{"head_dim": 64, "intermediate_size": 832, "positions": "rope", "rope_theta": 10000.0, "attn_scale": 0.166, "tie_word_embeddings": true, "extras": ["capped logits"], "learning_rate": 0.00315, "beta1": 0.9, "schedule": "wsd", "decay_shape": "exp", "max_seq_len": 768}
Each number is 500 + 25 x the weight over the matrix's rms, rounded and kept within 0 to 999. Layers, rows and columns count from 0. Numbers have three digits each.

# gate: layer 2 MLP gate, 832x320, rms 0.0422, rows 688-698, columns 160-239
# up: layer 2 MLP up, 832x320, rms 0.0396, rows 688-698, columns 160-239
# down: layer 2 MLP down (transposed), 832x320, rms 0.0276, rows 688-698, columns 160-239
gate688:491508492448497506504471552490507508480494444466480509525539504483487479453514502478453512482512523454474502478518500510490474538518514522509513495539525493513496524579530491488489513516500510508535499484538459513480472489470482498514450530
up688:459501488463447533570441502488511507474502521492485500532564494478512488470536502451479567465504527518486521485500463512470485515504534543460534532509506494509455522526500502546518524526455483487497501476514484493493519532502486484524464551
down688:489513490512498474487488515527499507513498475477503537514493473503530547491485510500505491515494503530549549539513479489479462503468516518508466487499498479471478496480475512473488514498523465514484487490508511472509511499508522503511498528
gate689:462536495472539498503524466523551484507523503455454477500494507485492530571483503530537501448509486523529504503494523489509489524482533512511507471489471502500475576506458473525509504499513547500544513503484493555495512530499510494482496499
up689:476461552536510462511497444461488501482467504466501506534420501528501510507557488489514510475522477504516513526450540450459502500484483530485485506541490480475483500465493496535502469510535526503528493472483523513501512521491541471449475477
down689:505489505507525541514502470455512451480534494492473432464485512476472473492516471496553452446536523480525493562513514518552580469546495505543530486473513511535431540513550426533495480475485501489485529551487504505443488491488502457485520474
gate690:508468544523505506497457470487503453500454526476482487516431515482485544494527498482507522470513486506482518463510534490471448508545532483462495469491499492509510476503459450502497524510528510552506500570511490523508509468470549501470515528
up690:492524522476499493480519468507475537464488519482512518512458510472507488479494469497518516535483500470513495504510486517508443518462560505456489497494545474529465468515485501507539461520499507485503561519553506489423505482520510499509532504
down690:540546480518529535538524498493493495482463507492497443479513460446505534530532490490475491529500490462477517518458504471455473472480496494510481453506480535455475497512477499481450484529568464509541440474491528489442533447488530515504539510
gate691:457502470502494528485464462524490493478532508461489512537502490478494505501520465537524542467505481488479521477486496504485510503501511479553553485498507476524542518527475467540507506481510505491521510426518465484460487512517510507489501519
up691:528506495473527472553503497477504497467488465547494489481539508534523515513484505475480472521504538497522497508599514476505467515483486513461426494492494504489474484528528511486495487515539531553487526535519525527528518491491507471502489492
down691:489497491510484512477465442506502513446522495478494477507511500532559497496510529510505530521523493472489475498497501479527502509493516535496526486508497460491489502492504480544495493480459483472464503510495464475470485535475508501487463519
gate692:472553471516521502521489492490507472512516502468502493509472499512520516509525488508475515488509473497507507470467520506459504525491519502519506528573495501529506508502518519534533534466522503514532461493507498607498537509514502514499518479
up692:528501504471542498516521495504530465522496523459528526492516505522509467459517481499500509501500535505501540497465491461483519475510515531520525536524499483557501506506514485532468512535503492510515503503525488520499498436458543511520477484
down692:466527517491495531492510468553487525478529482502487487477514516523540480519546503529468495511513503505512510503472473523514518496479514535459488503459503534510493522509482489502465486493524497502465468471522509500498508514512485485537529498
gate693:461559515488498489465482467518495465516461479435486493536543473515477483459469493528503516509518533481543443477518550477525474487472526523567444529498499512508492489487538512489490493514450540511491554497453502544503507520492501534494447464
up693:544488481508545516503488509536497502517523560488543490476431549486503508517465522499503453541460488444494513523547499502454543495543451463429500462462501454557484538504522500493504529508525481519530453513531561533491486472463535476490481521
down693:491479524524486486472493482530536546532512477495540478543500478483507578494523492487481504558479490491475522529523498484480528469489491508458537536524470477535521556459479505477450473503515519539502501562559531478512473528503497529515498523
gate694:462498561479518493479519518502514471479498492448509486499514519533486495463475534485504473458479495515462538482454520526526487489477518524550516503473428445529480592513482521482551504519493539511521482542488500505481528458512507514494479581
up694:472506462464500533466524543448480471552498545448531526504535466506464521545533486505543503537518518520439438483465496490479488512515537512497537534471499483478505513516479481522524536504460505423487537533486481551487404493503481517469457506
down694:489503494517485500464457503480503503508548508498474470565463528470489539540489505491509437518525461529460529535549524523549505512482537509505483489496509466502482482537471525524543491465496503498494471480514508469531531464491454496516545432
gate695:519486522508481516527472503547507483487542521528540478506488538502511498496480466509507547499485509488515524468515492489496448487478557499508501564520529490524484541528456507486494494461503505522497498485471495515505501497489479534511495507
up695:509510466512486510525523524485513537493485507487454467501493510544505540514544517466493500498476443498533514528509510475502557551506490508523497476514522498518490506504513487520551520478494495489502480506550488529509541457490536485499522508
down695:496565520531486495470498490517460480503456519521501473569507501464530461514473480478466501500499495507526509498468460515512491490461483516502456547510538491495508488491521479557506534499496526475463526481486475490516489474506513496458491487
gate696:510514497479477498530488496554509517502492504496478485500510509500489526513524497532501516459534472535495477472470482509460503484509546534522504533473401496530518543504480477475465481530522504500497509513498483493486482540517482532507437487
up696:513515468485456494522487528468485513528476523500503485475507524480479456509531502479466467493477474513530464495447453490478500498530519482499507544488449484498477549535515527457489502530472482475513527499472510510509521485481515524471494492
down696:521496494515546501511537529498503480506546530569513488486467522477523515537486499501502515503497512518518524520513525494508526461511500454498509500475504487539517477507468468536471499537510525499518458511515484514512498494497520508471509506
gate697:489530513488556475520485532520469514497499536502511555521464492513473540483491503543552506440518439501456530506473555474459586512541499529495511514525505503531484518459531471533473494486523560503507515464510502499520508532488529479505528489
up697:464512509569498502542477514538534489507527473515504540545460525499519513490527470471542516511513487502507496452524544469467513535482473505494482520471506494516502428469540503513505528482514523522505484488478497515499534499538492491523446492
down697:524422538515468477515542563531511523572457475486475505471460498522470491511532494541524513529458549470461463463475496501475521470504461563523457487527536463521496463495514493488503544525484490515471519501526531504513466497467521481460515479
gate698:465512473525476532523518499512497513505493506508473513487505520535529471506487522474518558513501466531481456471501448461511468549524512538505457465506469461527439514528472471509489499510496507535498503465530494515521481471491497463501500491
up698:502479490479517500527478531506485500495479513553441527481542462492472485425480498477501473441500481471522550470446497516524497523522476545513500504500498483545500492506514493481487497505508464528528514496508521550474514474533519470507494496
down698:513477501475509504501465490474541521462507503492457508531517528510481464477528501532448484521490494489508489558503496473510498491503529506512484514496479497507545484512480512512513484524487483510480465534542520451469496453495509482494535503